{
  "n_layer": 8,
  "d_model": 512,
  "n_head": 6,
  "n_kv_head": 1,
  "head_dim": 128,
  "d_mlp": 1344,
  "vocab_size": 8208,
  "activation": "swiglu",
  "norm": "rmsnorm",
  "norm_place": "pre",
  "norm_eps": 1e-05,
  "positions": "rope",
  "rope_base": 10000.0,
  "rope_fraction": 1.0,
  "qk_norm": true,
  "attn_scale": 0.0884,
  "bias": "all",
  "tie_embeddings": false,
  "parallel_block": false,
  "extras": ["capped logits"],
  "init": "trunc",
  "init_std_qkv": 0.0177,
  "init_std_o": 0.0145,
  "init_std_up": 0.0177,
  "init_std_down": 0.0109,
  "optimizer": "muon_variant",
  "lr": 0.0125,
  "lr_mult_up": 0.82,
  "beta1": 0.9,
  "lr_head": 0.0024,
  "warmup_steps": 75,
  "schedule": "wsd",
  "decay_fraction": 1.0,
  "decay_shape": "cos",
  "final_lr_fraction": 0.0,
  "batch_tokens": [32768, 65536, 131072],
  "seq_len": 1024,
  "doc_mask": true,
  "train_tokens": 465800000,
  "steps": 7148,
  "dataset": "wikipedia_en"
}
Each number is 128 + 32 x the weight over its row's rms, rounded and kept within 0 to 255. Layers, rows and columns count from 0. Numbers have three digits each. The size before them is the row's rms in percent of the matrix's.

# q: layer 3 attention query, 768x512, rms 0.0637, rows 52-102,180-230,308-358,435-486,563-614,691-742, columns 0-31
# k: layer 3 attention key, 128x512, rms 0.0614, rows 51-101, columns 0-31
q435 105:143145157125175067082107123118127133172125130161160099110116168168127105128136117164145117136129
q563 102:156121152115078090103150122113154096180070170129130085134056138123171131142145123170092046142180
q691 100:138126145198122090079103063066108126099156086136138128154118121145129123141086168141148087119161
k51 102:115100121137110148205118137160149107164118141155084126126130147046107102123086143076117175089072
q52 107:109126100174124105147151122114114157167149087157169098144091135115142179139112110136098143153132
q180 106:116115132109150087144091089113072144091156154101150102117154123142123135143176122085122217074114
q308 111:099089129076110153119136116100101142141143170143117189093128171113122167139147127119142149129147
q436 102:145086057060087146088151160137102133101066207128143152077114134092115149133131160082079078114093
q564 108:122148121174104126224143127095183092130114135128149092085146137180110137098137131053100165140071
q692 090:166096110116099152117175169084123126141083167079098168077123122149132124094083117116117143156113
k52 104:160102137176160141144080121122118107137141092164104107168125185167150192150106127165170093123199
q53 113:177079102099126078109101107115092129184121095133095142110145156098168074152154137127103085109168
q181 108:109116109173156155122142120116084150115129112097179109142086105090157179106080189138133113150122
q309 113:122149074112157078130099049144106134106141101093163157125149145091125136154111120204138138150126
q437 110:092114115197141138152103083094136135114141146076137143140068143109132107098125102064122083149111
q565 110:111103129117117095112233138108164147143137139148128129163088136129070164121087117151158123099054
q693 095:174182180084073163077133094178126130159158168131134122153127156132185166134116145073091170118091
k53 101:142119151128114098137099111106117119075124172178131163127140091101120123159153121124118157148200
q54 108:160105160086094099086112180096100119141091173118161186119134086093183139110134110147166129099163
q182 107:146126065087150162110188167067132099104151126100132177091121061134094195109138165143131115127113
q310 110:093106089126114079122117131128132116134117087126141069065079100137124126170088059104136127110065
q438 097:156128100108144123143152109108149138146146157106194083101116125112110112121155099123132142121127
q566 102:155108175139108109067116113159138109086092187133090218165115105144073123128102161154120102153167
q694 095:139106107119132179099094103134112157174124099126098127167162140087099111168134203117105101087093
k54 096:133071133095134124137088136103167213099053164106120119135130144116088142151152086134165077159170
q55 104:158084113080129068059111144183065094186141102085144119159104072119137143125132151181116114084140
q183 099:153169132100103084128117105174086140128122137120152116178167120137100134124094129152132091083145
q311 104:145141153073167090123127123140113165079050108110122067148134169138073182149144145094155164084153
q439 106:130112125190088106122142156101109137210085080108115110113171191094128088111105159137128142109164
q567 104:152160154142094158082078130102100098104101186170102122119139113114165110098130122148125136162129
q695 096:123141102166115145110063124141147140165126161084139199108132070130116152119134150123112112134117
k55 100:161127143133126085102204078135138100094143140126157148152092117158145124109127165125129175158156
q56 126:179107099133143116178181172120135129120106095095141129097104130166101060138117118162154083131204
q184 110:129110095141124083212164108151110145145133137095111184142135107153178062098165155162119160099085
q312 126:134147135121115125122131130144133091136103122099145104160155153126142126147127122115109136160120
q440 113:134170049141073152115140137157108140146120125132147091094153140116138116162129134139166107087046
q568 105:137147198145116132152160152162153105106147157130079194096186176137088120148093215160162127147200
q696 109:137128089149128107120095083149095164077069081150167071098151125154123140155141180155175061107138
k56 102:143070128136086114131159168082161150157144125156070166111143146145140172103081063110106143172192
q57 110:082156112123195122121158166134159146063165086109188097109107145126141138167100122110097078142146
q185 112:111161135202116154141149108153139131165157133085137062091131154113131125172156166079084073194113
q313 104:143109104145084167151147149141103136057138142109162108125091106089128096153130091076136143139139
q441 100:148113138111127101110170109097127141097154134117100122132060099135125124106131079100084143137076
q569 099:111129140108126140114198142119137186175078129103157087068126154086071147151120150091148145093128
q697 098:135117063138107122160110124075156131098106168130099188083170138104156115130143124055125138084148
k57 099:113149131069093133123150128146113150135070113163117110131127152183169130094117117105122082170101
q58 102:095126088159154145153136167085158073190139095088112115152101085148126177144128119105148121209120
q186 103:117140180157075094175177142069174101183068125135155162150149103132081117147190108156155131095164
q314 107:115125137083114122136109157067152099119124109111149159161118064132149186115160190120107131092185
q442 094:094094149114150165161145107059107066087101105145122139093104095105088195109156147171173172137160
q570 093:148148138081131150140136183130179121187135117144130095059142098040145089153145119139135137143224
q698 084:098161155086120106071132176130109135126130137120082178116087105162109153161180166117041059181150
k58 100:109132114133093120169117099120135081122144085159151061115130153133215145111115094145126103137111
q59 106:118089154071168074134222133108105117153133130145162191073204050074158061165084059140131165107120
q187 103:130125149141144115084124171167098095119131152148167088102113120158172162086111099127171168131145
q315 106:088078105095141169183115100096136128130097152083114063139108126141133126152087179168129107067108
q443 094:143173107110063160114121090073177122163107100112144111118097177144140106090094138111070116171183
q571 108:125087120116160066132160191124148132088106124097069132104143154105095099136130165099167082099134
q699 094:121128162162149091139164069163133108117117136133161155101151163127123166164127079143139160130149
k59 100:152193154154100134132122080152082145114129137146143115149107119155159102150114100164196109058069
q60 111:102179114170102147118123151128097162099136122206119121123159112061150161119119186115151121174143
q188 110:133167094170142119204165125109142091163147148115169097138140101162097147117181076172141078134106
q316 109:097097198163126185116084128182148121132124157126112101138135117177085152164075117118120133165102
q444 103:111145156121136114062146090127105162166144185178053130080149183148098154179131169115098112090108
q572 099:101128118127130110105109109116161121121090129122103119183146136125097139116128122081121144079080
q700 088:131151085117169151142129122166112077143132175120120081128144130105138087121085166141104167180129
k60 104:141151218147125141125181140091141164105101156088122156136112053119193131079153115124134100142057
q61 112:106079127113153131103114130115113148180150101158157127171178152110127108115152135167084109173099
q189 107:171125116088109126128102158125143194157111208086143153183109049062161140124169079104164082148101
q317 114:137107136103139138129121131127150126173155123130120144146081122132181112114110096145111139147166
q445 105:132183092093103096131107087168106109148157094140162070127106178171090150147127119173129172180097
q573 104:103173104151134140134172142210104132080122146208145120096139112059102112125145116087080114161161
q701 098:132129093187110119114155126155129151119125111156107133132170129183097158125122151138114131078107
k61 105:186094099129094177128074170121141142098159147127162161125098127167140086093163134114133096123133
q62 106:116136104098172105090077163149125151109158132100218156122140130207150069130139125140083179141130
q190 106:136138105124082115129182148152135157073126134083131113160133108101136123148105107162211163068096
q318 104:156095158150125149089115102140133168123125134101141092087101136135077108102139223075146079168134
q446 104:109105152109131150193133139144143081099148113168175079138143187173152169173110161140128082169049
q574 106:130171094092118102090173112110140089094170149089120154144132152063143163111149148117108137144095
q702 094:116125085127123080107168135111128052045115097135113072063182126127108182187140212072135134122072
k62 100:125154142116115140157173125158140145103117144129112135134149145122115039104078085111074161158119
q63 111:147109141175082162117158092099156126050116111156085128130138080125136137113076111074164124091152
q191 103:034134120153083136096132067119144128136113167140103092170148084056087158142116100109133096165122
q319 106:182131065144146082114119120134128080041171153136137125178123129083111094063088172168158175086145
q447 097:117190064175144069101191113113104091099161141102088041106117122091141149082124140118139188159152
q575 104:130078078191168184175120133122069179110115140179155088149138158137158163148140105136036202104085
q703 097:132144073131161103130114087121117105136017187145154107140133147190190141115115130133168111140155
k63 106:167148166128053138092140153150145137079176131162145159125114144158147062096108109092102163153183
q64 043:119172077148150141127156058186092110153170071161178146130120065113148103178125117161130146149100
q192 065:131102134189110156129183138079132136096169123153156153186122114129154114114148171133142179144167
q320 061:126114167168106118120079130105102110141171155110172090115129117162129132123130129129106118075155
q448 109:155095126042135083068143175128142126119130146148191223036147149091079158146131171155119148104110
q576 072:118109151077115119119067118174102136162121069132134123143174088134165062111133125096121152164136
q704 095:160114159144060094111097131135110132138113135134143110127155151159097141123133149137118103150163
k64 090:110120105125117102216166119114057103083179178144074132132091120149184110116167073139132081103056
q65 068:088166122149134132141128063151115085130143093107194114121105130117140132168109124108142110149134
q193 075:150095145141184134146168137103142100138148140095100113112103081090107107171099164115148119155129
q321 073:139131157125085130145078105103056156078145101170111181106129115123160153136150114114138129076125
q449 099:104168145205113116137071129169162109182180136064157167117146164099088077111130130078142079098164
q577 094:119104054127072151122125149141078103112105099110146116158160215129103154175100128058111199147163
q705 107:127134195150098155168103165183167086079128105147115180143168178177112118125193111076174150196160
k65 093:145118186118137125093177101088142183163087131155070111153131078159177159114128117218125139150130
q66 078:138200161098147185095067130111188160128099134077135132099123127097127110071149159132136084073152
q194 076:136182185118104120141118113127091128183076083145164119124201155092101101179145111152114022105068
q322 082:116169096082144084098171121141158112158128128108108134128116133096135129132145100131175107125128
q450 109:142132191183110110115137108106121148174118075084084069170124120100130088113104114158144154103131
q578 092:109125134182113192074180127118164107092166135104128106155096150138125155108080088079111071111144
q706 120:148106137148180112111111134154120116164092103094151132146134122187125093136129141137199099138144
k66 114:082127115152070100121131184085163127119094097111100154141140210110142127184116147126150148063115
q67 074:177119121147131120075097168153139152121150148022101138131114112151170137111165134170116110138130
q195 087:103101112158101120149091153097146116172169180084128119142044112147102158166150073145110110133110
q323 079:164161094106120186150173175129151036176066135142127151122100149112192109126122139099086036104117
q451 100:169136121131134161153101111134144105167175176139141133110169095088126111099114097132099116110139
q579 095:089115124151091138098111151145093102149113142126125110113139098165125115177074130118124071142143
q707 106:133149136081138128088111138110106116157127174092143097154153095142124135166184098107177046071169
k67 093:128111098141180149202110167104208154134121168157126179130107141062104165126180154110143146125111
q68 080:084161205143131118105063174107146165162117172108087167143136113098087115144093141126173105072092
q196 078:131124136138110064159087148134099141131136100136150090089150132130086113148143204115145153145113
q324 083:112175109081104124122029147095115137114145165119116131170066157151105179179151109154130158165199
q452 098:148150133122133098129140168134132056158178131079123097102084143129089119128139134132121089108112
q580 097:160112135166151167149079104131125121112125155067137117151116152197171146047151104134144131112137
q708 113:130171158056133085117173161122082106131108132126104110131180138160114101107177143199126150192183
k68 092:131105176148111137174188199140095130099150129134109138087108152112122101165128100101170127087165
q69 080:108054105117107157087144132153205073188084114108118173140199163138149197087163174118136081082165
q197 086:129141162086140153115124115134122190091136104117052126120207175109099126130169131106086172170176
q325 091:124130124095100047058111138094059134080110150152138125142127132093143128053179106107118175133136
q453 100:172134127104130138096047178152105146118098132131190151114134155122058143146146138125138097131111
q581 100:106146190142185085119160176118144086137131229136082124150114081142135213132162172118100116135108
q709 115:245147129130181156153144183140126078151072113119164141134195108131133072092090150127173162152179
k69 096:102113141141186182066163126105093162089127172130157177053147081142128090122180133143094085128147
q70 075:128128152147071114121092152133090156156116103137103093151161106130116139181108072111126144135042
q198 091:148098138126152109160143151128143121170104089108092096057113120115115123111138131144094170175143
q326 086:150088185087075116099064147162154103129129145119104160134104134137175160182133108121090090169133
q454 092:187152155136167156113148115173137096139127139112095088115104091114145150115138150118040084203119
q582 099:091144103114138079109218154058126165158105118163134148160116166173146081099194126148127145118107
q710 110:132124153129089093116128109116115113182158144092118158152093068138104113153168174083137138184117
k70 096:090154091157060146161121076160138107077133131157114113125093145090132180137118102159060110078078
q71 067:171176192101093081132123138125099100073118102139156120075134202108127096092123152129107121169182
q199 075:144119085169140148121115169077134194097096122142179168149180116070142112134081238096115134142206
q327 072:109104140116146053099118098129126115158171146119162157153180168084180114162083135097073127098182
q455 077:138120134123177098138111153154118101148144119157081107098132057100176114104133162098110094116155
q583 091:123083156085124169095083132082129126153087155127111213029123108081107119156117102173133131129079
q711 096:152132105087205181097154117170121119149135149151130143064175166099151126143147152124042142140147
k71 093:106089151119077106108122178131088141099134155142134133152139090205084097153157146153139088194116
q72 081:099073123151148172147117089127122133128109098183149127117173141123138107126138143050078247124108
q200 096:088129165127143125173144091160177119119143107201085148098166121172150109106116099105139118114121
q328 094:159121035161169153147135153118116164119105124127131151072187112105134100100122071088149183155141
q456 101:144122139121120128131190129143093140114083052123147117140138183136207091173117107129069148145086
q584 093:137145110126134121129181170187193144084137133170147108089157158180136126119131145169189167189146
q712 102:103104167111101067126142059148102119098110146089147094140126120136141157134151098165167093080127
k72 091:148166158147153142136171150137128120151095088137066181167108154098125123109181205115128166063145
q73 087:115093087169148119083165089123141120128193203099119114144107157133116168102178117114119088121147
q201 090:167131178122082184178102130110148131141080107110145152103226149170123137104120097132178082142169
q329 093:125133107118196119123114151127090151131151167179110083144172135078136127146177151173148090143175
q457 092:192171128109142140137114105161126122116138074190066077106137112137156093144151107102140109134171
q585 106:107071131128127106153108099149144091100118156125123131181087112102102167088154151151184080167203
q713 101:125140132140097177183127069138105154098100169200116125148110084102122108125145163106146111184129
k73 099:139143081111091184174125115165177154126131144104118137088209104178088124123089080100126159120167
q74 074:157153107121104135088103159129145153140139133107163079121167082121135174126147132094138187127215
q202 078:129110105139187171091107155120141148138102146138076125185131085144054188147098190138057079102162
q330 077:205113136085137074098148143100162097107160107155144095126085155106108190197054078161129110124154
q458 087:158090182116128124140185122126180133163080125146175142086134115098153094123107101183130135124137
q586 090:154133144092129117113143150115095162133097159140107136106143071129118079143143095154180103138136
q714 096:148134140108093134157098082073163156166135200102096123119087136148134136101152130180074099136111
k74 100:139139160183111101136074154151160092185078126130122129124125151184131112076174192073117128198165
q75 089:117091132164143124128128094114129157107121135187146082138063103138135120091147140106082119184092
q203 096:081174158123140105150169161168181121137139158070154126174087104150153151123121050107166118117137
q331 100:158114193069120068104156155157092138110162121080128105086127087112151149155138152111117094063101
q459 093:155114107156161114131113156109142183164108062118111121132165111063159093124146137162169075158032
q587 098:204129135146155152044171174126101143092114151150166186120122124148101145151096137133149145127159
q715 093:166120156125112122101137150120132065147169128154070126161085124133122074144084160137146070089195
k75 096:121090137140128119108136130105134115150125138065127131106160136110090089083096133113120119112145
q76 084:131086101114149098153129091143100091213177086206172162128161151150088163119180118104105093084180
q204 087:125140082128111162131140140138080121100201169124106100112203116116058138116116121179172113111053
q332 086:122149140135175173068167072115129128149115112148074127125171192150099121051114062110148137196083
q460 093:124059112106199107134163072138127124125120133110143142157138130154075142098100168066117177169124
q588 100:102175144109148160132133133118142133144096134078162142134139168072123160116143103151102121113161
q716 124:094143124102156138110127095125127138102184202107180111138148127092115180084100112124152132105154
k76 100:107157104129181108134057236129104130136062201117189156112146060133118110155147140110120092143091
q77 099:117150171144102152113028119087129121158116200091083163136127190068148122115157099133139122115098
q205 094:176145099088108075104165141139156133164153108118155114106146204117161062154087124123105132103159
q333 100:078108157155189136124115129137105108137104131152143213117088168171111186126116112155145114108165
q461 091:098131144163091144077124169123159145114124123113080133108107133187061130132138134181089127066150
q589 103:152163111114147133131145104119082133145105087132102120108154101102179128155126138106113128146109
q717 096:109141115106161143115181138151084206105127111084158119063120095119091117125119144207128066140136
k77 092:097111121165097131065146128093123113103147086125121081222152143077136107112103095122167170135100
q78 088:125080105128108146104133083135124141099122153118102059108158167127169116126162153096092134108186
q206 090:170120074164175136112117149100110099146120126126095122118119113078101108109110153057158096115088
q334 094:114104063112105145222090129150178110074146144147085176156105122156142169146106154114062144100058
q462 089:151101126132058143187105155121137101136147168175126092134166149159128092195142147082107100160170
q590 097:098101143142120113120081096142124157157109088199192107161082122134106188193161113072112112116049
q718 091:152172137162157179133098180133147136133165183146085122100144143113159111138156120126105101136100
k78 099:145170174109148120096156086151111106130137142108141222110063106128160158090113094181069168158104
q79 098:109096149110158138160102147118137142129111174126150114108147142096095163088137147080073129076120
q207 103:197109149181124144180141130118115100167121102157143137053167093096124139137123177149090178138150
q335 092:122092135112130086148142176162187142169106127192141179151099124116114103098083135123048196111119
q463 098:156107120098142137167147086127163126105192133187166146099150121061127126137096141140088191146110
q591 096:168112144171113123140160159135124113143123076120123093152184119114110161137099157076082122157147
q719 087:143155160153099134107137181163141144133119134110163095123102110089138145110094197125091137207118
k79 096:143144141141134105124160124111223173159101149109146216100121172199128060124201056138162141093134
q80 110:094111087190134151180146119102134137141142130141112120168143155167148184110169102122075127130071
q208 084:115092165113114142132108122122136176120129156129092095123158110172153153143139143136149152108135
q336 089:093134095149102192139115045143120155165106098106189118119086109170119184099131150136098085166190
q464 105:111158071130071144173128194118122140096161143129124176142071102214130197115159104131160110131126
q592 105:175147116129169107139112119145124109169087155118155103166135144108133118081192123094123157087070
q720 127:207117098081202117102149162115111108148162201166154115154063159163172128090155088085079096165126
k80 093:114109152137129116086164119117129118141136136091091146128146141074049132218124144143209112030146
q81 103:187152098106156130140124086110149147160122221151175171113120141150157111137162117122107145168159
q209 097:107143174162107089136155112158182105083146142081087162141152147176163104114061147124171043152130
q337 101:098133070129101138133120104163192188179094137148155201165197163125136108118103092116079135194151
q465 104:118144150103180146073096059162182148087183145147120173119103125148142140162108148132095137121159
q593 105:036143115162089146173151106073083177092116146132158140168163129203128084122174105088139118127147
q721 107:132167132127160174180114142141101129131122123151070215115111100072118139165172137138123070174178
k81 103:143118092134144121107150171121132094176074115079160135110095131128126131053121090072121102066114
q82 103:140114077070169106137127145126093109124169109156146113117117092172078076106108170134155113097132
q210 102:187110159167122129150178096152156111169176130116173149129152140156159139145110163140108149151110
q338 100:117115163138150149084085106151170111091149101129090101108139245156104087126131172170079168135096
q466 105:105104148123140112121164168196104107143149134128164149141129145148127143166148174100117154121146
q594 106:158137058158067101107106125117113116145115124084141155141060132137101141122125103146130095127115
q722 098:172154115136136073138186147119124130187142125184144146230095148096168123101102115071124164115108
k82 105:117171079102077099161151082099143115118088138113164134093107148179131071140105147156129118119120
q83 102:112132061149116138105164202158084139156168156179145063101136134110094117150157163151133143164122
q211 094:136110157097152117139125164141101140108144087123095070153097111081136158160135173139117153141077
q339 096:076136097113118105161131100134136165161143136105083081072147174158057150113120136162118117113120
q467 086:135099088120184149143098207156097112139167130128108152131153124148077127147133115159136136065175
q595 095:148118103156120125136136132139208114129129100090116146126146070110126112142122117063068151141079
q723 090:099189152072156169110151183124151121148106136126099131150167117135099133104109098103130191073091
k83 095:159130115120161155160083112154200135098130152151157078136093166106138149133168086119153116127075
q84 107:183107133151098167089053119085113128116138164164122154170189106165147128177141106101115109144079
q212 101:150115079134115137111143129105104148113156134062159181192098129120149148144121111118171162111163
q340 100:112177106114163166094086075111092126154062153117152118170085099073160195145151070153119107108193
q468 116:091166132159096177154155113071110134135201111109137156103133132116143095085150111114080121127092
q596 106:145127091124126112093127141122136124144135068220128168164080086129095165108129174099107147132159
q724 118:063153105133131153161141087123141124098119178171155153064142142171128093137116131120123145169120
k84 103:175133139101112101146145162171108110159139170127116098150117128123090192134129124162182146159115
q85 098:150128088105110095134078159125114151125117094124101119181117138078148106139152140112127140110111
q213 084:073161132154143147149096118198122161161130084173083145113127089123138117148083094133156100164179
q341 083:122086161122178124090131128152142145070138108121100135129094076053150120130108121111122185101053
q469 083:137062144090152086127161113188118177077115111108162098134110114102083099138149124074078135146056
q597 094:088125109117122162077121134164127143092116134104120184110122138119086143125121128207044178147110
q725 085:129140136164084080178049142125074144061176174103096133139079129126115119117122120122042130128081
k85 099:137131135166120203083079100095187082148113166122148094140137151101148168073149081104129128139115
q86 120:192111105162123041120168140096065175123156116122089153143104100185154081129153143132134078130126
q214 095:156130103104140077116114165076050124107130132114084124132137088091142177157147153124126101122137
q342 093:191162154094129135109175139152161153093125162077129148065155122161094115078146144135165087165118
q470 103:094152136109170099112109172142135165176083143122139105086149111118091138125143155093136121124208
q598 103:131116150103083121122170140126129162062143144072120151170102111132113139121154145166129150128138
q726 120:143114116142105072119109173118121122152139032088120160098086126141125081108088151179133091127122
k86 109:170169136109154171111169084102124116181153084175163130120139011097163163184125076128150129138075
q87 107:058145081152144114139083202149148112062151144138101123141131212096032117111165148114106164065060
q215 100:083084161105115120134187085156110127172130104129096121148158108114120164087179109142153156102100
q343 101:069131046123117058176124079144176152038130128180160107165110090074126146174164143093064132171126
q471 096:139091109195131162077153077083154142077095114145100136163146168098103120221132124109080105145079
q599 097:166118095154092180137167163147155103157149141169155090151123104149138136133119088074105119142183
q727 089:188114093103138185159128191146103154118133104144127136133141186131138175159119111148122114091163
k87 100:103161200102136154137089152101169145103064141128127161167150126159108113167116125141132179075111
q88 094:119156192038131142144129063181156106112138106136148096121175124136111132109119139087105125157057
q216 079:110072186076119167075135070133136151103159116147129105142114101141188093127087134133111117087123
q344 081:125165121114123087118141120110134111157105100139110125151099181106124133213126173126144153110137
q472 086:143086094141132122118154084147098115195156076167085148143100119148194120122139098095069151165128
q600 090:081113102072110088181109112140183154077161149145201120123109183079107105155154121112078134112125
q728 096:137094139119112157171170133114183191135137113191089113084146160124114161193154100144141121078072
k88 102:060150116090098127128088117176194093110183141057155120114118069146077127094165125174117101141175
q89 105:136156168160139157096167151103139110154129115093161086126089133052102131137049139123132131182176
q217 104:125109126159083129155095083084111102145087160100144114188100079117176120138178187135172170127093
q345 102:180094091154177129160081104163122099081129114128103114112138068160139157125100121168135087178114
q473 100:152125124074130092079118203142151037122110149101128158154144080134108082139130167132173169153164
q601 104:134102101137189133141165136112137127124140149130167120129152149083188119133142156130122146196133
q729 092:109149172154092071151119132116124116123066160118176104150183092122063133125103115147136152139122
k89 095:119095061117138128112140166123118127111166128178153129095154181070143114128130131089140125133137
q90 098:078118136077123131152146142149096113126100186087118145113136091196172133158117149162182112153109
q218 102:087099152162135174088157107140104111112114103108093090094148082108161097133096103114149126179108
q346 098:121113092125146127116141091112137113194181061071124113193152089170127102132080142165132114111112
q474 093:106166062082131113105083121083083109116162135133100141134127078155161100155177135133159111096094
q602 102:150099135148107175126118081117076122089127109090113120107115136077088133102133120145169183127160
q730 090:163136127151137151140139201119131143123102138120075128100189136093155088104129128091138118114069
k90 094:062124112164083111091085177128136128129160111173092109129115089103086194118119099143105118121182
q91 104:141101148177152159111145142146037088129138159143116134136110139142107094076171130152197082148131
q219 095:145136170174124108134109130155139133123104122162136129155087139131113049145131111180142140109117
q347 105:085184175102080120071146129114112141181146111104152120159094166131185137105112149132166131162127
q475 095:127104107125159126128132149141118100104099114096118124161143111149161111084135109084111127117219
q603 101:149151144117100160168120128169116122119162171078129135181123171115166137140154101119129081144073
q731 089:129091102122121085177122106153108106174106103105189126105113091104097113155091111130100109099091
k91 097:075120056114108133075093134115161085134187129124070139113183100121109121075155078118070098186098
q92 099:146143174033144156058168127166126137171144144124184064150144130148113038150129093101081085101128
q220 097:105138066140121128148140168090042170126123155133050123135132148137229081172137128153077133099127
q348 096:158149174122134140100119118108138155151172092119126119088084097147139089171152125142113121132184
q476 095:137116075132072131079185085098177126140188162101088092112148071149105095155196106141091140139162
q604 097:093143121153192157112168068158119076119102139090161188083132170145108159106118100079105114131069
q732 092:108172151153219098112170101110094090104085084126127145101173090094085139107118124173112104126123
k92 098:156079112151101138102119175110153141118116132138200111126091114152119170130104165135156155164118
q93 103:135113086148196093156165182165154146141132086164143119124189151108043072107114138125090159076161
q221 102:166142127125129103095090109120166148157146092175106150095154157151103084122100118109113080122110
q349 101:110088157152202090168093065097141153148098134209133082193159108115128190078154139134098130105090
q477 092:097154156116129088132138164187171131117149146154140119114203095102088122182087125101057130040107
q605 103:109155123102148130116122160131125162114141065147110153142113101157159090102113125151171193155170
q733 090:131120114175112077132195115133105119160095080123152157121176107149131105130145116176129138093120
k93 094:113125145139121098101128122128109154149083130057101123067111148149158095085152154171161119141151
q94 101:149128164109148142132162114161103159103129147151148121083150177210083143118174162143110076138142
q222 105:180142133126157158115098148126126134132148148142124122177194117182152056153109104102152105138145
q350 104:078072146101141150113092070111125152155156107146153136158157112135165129161125195130126122169168
q478 097:074110166125102185108077101132123156073177138129142123116146117120151160175130109124134056141153
q606 096:127160086121137128182188124141096157105171137122143106158117111077141118058155144123049156138132
q734 088:141112136157123154079117089188145184148158082108120208070165128152082088084121147133170153156086
k94 102:148155102122108153172121166168166101107125168116185071143090078121153148135111072122114167044087
q95 096:126111134158174110117131091115120101138148090166064138082120115152101099144165127144139068159112
q223 091:123153069100120173126155138140153112107087139108151143183122129094087138089139099138122170126191
q351 095:179097180131098147116153098076091090100108096123092112060113142066178114134136157154129158125126
q479 086:126150124158129135159156100056119129085094091095207147102089115084203131128092101093159139082136
q607 091:188092129029116156151133113178165059186196201143154122151082123137150121153174092149108123130136
q735 087:130178138142177097175094132181077132172154092196155151048121093151145105125172096131128160070130
k95 096:154065105129152082086083165187109154129098103124091119152120174146105171083105083120109193124099
q96 111:101125147117104112187069114145086149123127125086113121101073093141086141169149166091106136170123
q224 104:081109175126160116124112135145113111192140096053162117108164121127178139129093101097127113111120
q352 112:111118129124157116110090063125085146125129143121165168101079228095131179195095113126145154087118
q480 094:106097128179147107189094089101129134133125099132117133162126071099160101096120155142141124126112
q608 100:124086095150110162145175125131163092113118142117139168144093122136141166153122147117196137184112
q736 101:116148149162138121127134116156147095083151089116121180103170080090158131136171081129171072154158
k96 098:086148112094100113111115075132130136127129176119114113129136115122065168096163166146072163144124
q97 104:122155125129092119103104125150116103115162103156155155093121075110130080169118145151083177178089
q225 101:107152140134138148141064162094060077139169147139120153124131147098160106151103150120155121193170
q353 106:148147101108118188099122112131129131195142151202080143129152143148195091147101132179093144111093
q481 106:129088091147125125127123104104102185144175138126098094147027127184162110165150144115176116124160
q609 106:096155083082159128189135129110150093127125095104086148140151133159168151101121117143144128218069
q737 093:148157169117110117184130096123167177059123139128167178126097104151151124144144142114109166180136
k97 101:091094119160164122128113178166127109086133134177098102154186101113165132118140144128083127124099
q98 110:173099193143155123118125141128085129143132171126137134144116056099138159138085063114125118102143
q226 105:130115159096182056096147152115069149118129056130174145160199121123147165093131135151112176089069
q354 100:061126158070147136113188154141193150094114132155141136102139111124130123166079118098074080137191
q482 100:116104171152158069146143157113180119139113124142152154108155158151099107098140182116169121171130
q610 101:109139099167119127080165170105151101131166096086210132129132151132050132156115138184177123169125
q738 094:110046125193094097114137118099078110089085108129139095094139073120084133122089161123078147122110
k98 102:217130172089111145161149115157105142173126176152070088121108134053130112109130090102131139059112
q99 114:107099131166131108160165135112164129124101148211091123145136148119120120173133119101110080137076
q227 099:120148116134085098130101103134157124135116114135139147100175131152103100159080147105139114171167
q355 109:108161081160090134153131201097138150118101162166135155113085132074081173159109160126062136133147
q483 100:132123099147185179106067147060102085167133146148138119168110085108090092185150137159095147164138
q611 097:087080124123099155101139146116175128133193121130114124124115178146187121142166108134086109070166
q739 086:153144115150108079084050129119129132162155107160102103164178080138081156143099166178167109124138
k99 099:146155193123083138095160118120147136181135104093053135102145122141160098158134125138112100105114
q100 102:109161187103142172112142101108088135094155166120145102113101082095130120162147145126141109137129
q228 106:151098122125071161137128131149179115125121122173129120090111124132115120098097182130137127167020
q356 100:079155182119120146144115141167130113131158074205146137088146081088145115053078126132147096142120
q484 102:161081161120172108061152094138161169104119156117131153093104115150130146117128167114120178115073
q612 106:094144185082129106122152131112143090026121115105101094095135094149126178151108069105100122138056
q740 096:123118143135163115123118135165116050094148139089143120101118162167136163145128106168153162122124
k100 111:149126083103146170155132148122169135174126075202169129156157092026114148093170150161125134108172
q101 103:085140119141100112136116080147140116134059131128133181140090142152132147123158135079117136152065
q229 095:143136108109138106126077074141131142108078136116130146139117160105104146154132129107134167137118
q357 098:120121083097060144120127107170063131125069136138145120126189057110106097139127150109118118169140
q485 095:121133163133066105103151085145095120132079135103187091154223101127147094188119165141105071179167
q613 097:097123144130148123136117155127131114110119133172161126144154128116121078129155177177103100146163
q741 095:082117116143131156127102106120131134103132164136147135147137150104099110105130121140100134185126
k101 138:087182108124115160133111139127135093131128131146139154104143129151142188129168170109108159071106
q102 106:100106175145174112123153120155122142096088106144155113122168184113141106108097138119145104117153
q230 097:150106134099114140120150081152174179101182169128139088137117116139068062117109128120255104125164
q358 097:101131167132120155112151155138139125147130094086151143124132050158138079113149159156162070141159
q486 089:140132085194154156086196136078163118109162100115131097070104132190100073144118145125157059199130
q614 095:086142132172192176129132085112097083115129144134139140121158146111174090116109142071025112176118
q742 094:088140148125119094071127109076139165083107102177131110134117171140091116139099094094084148100145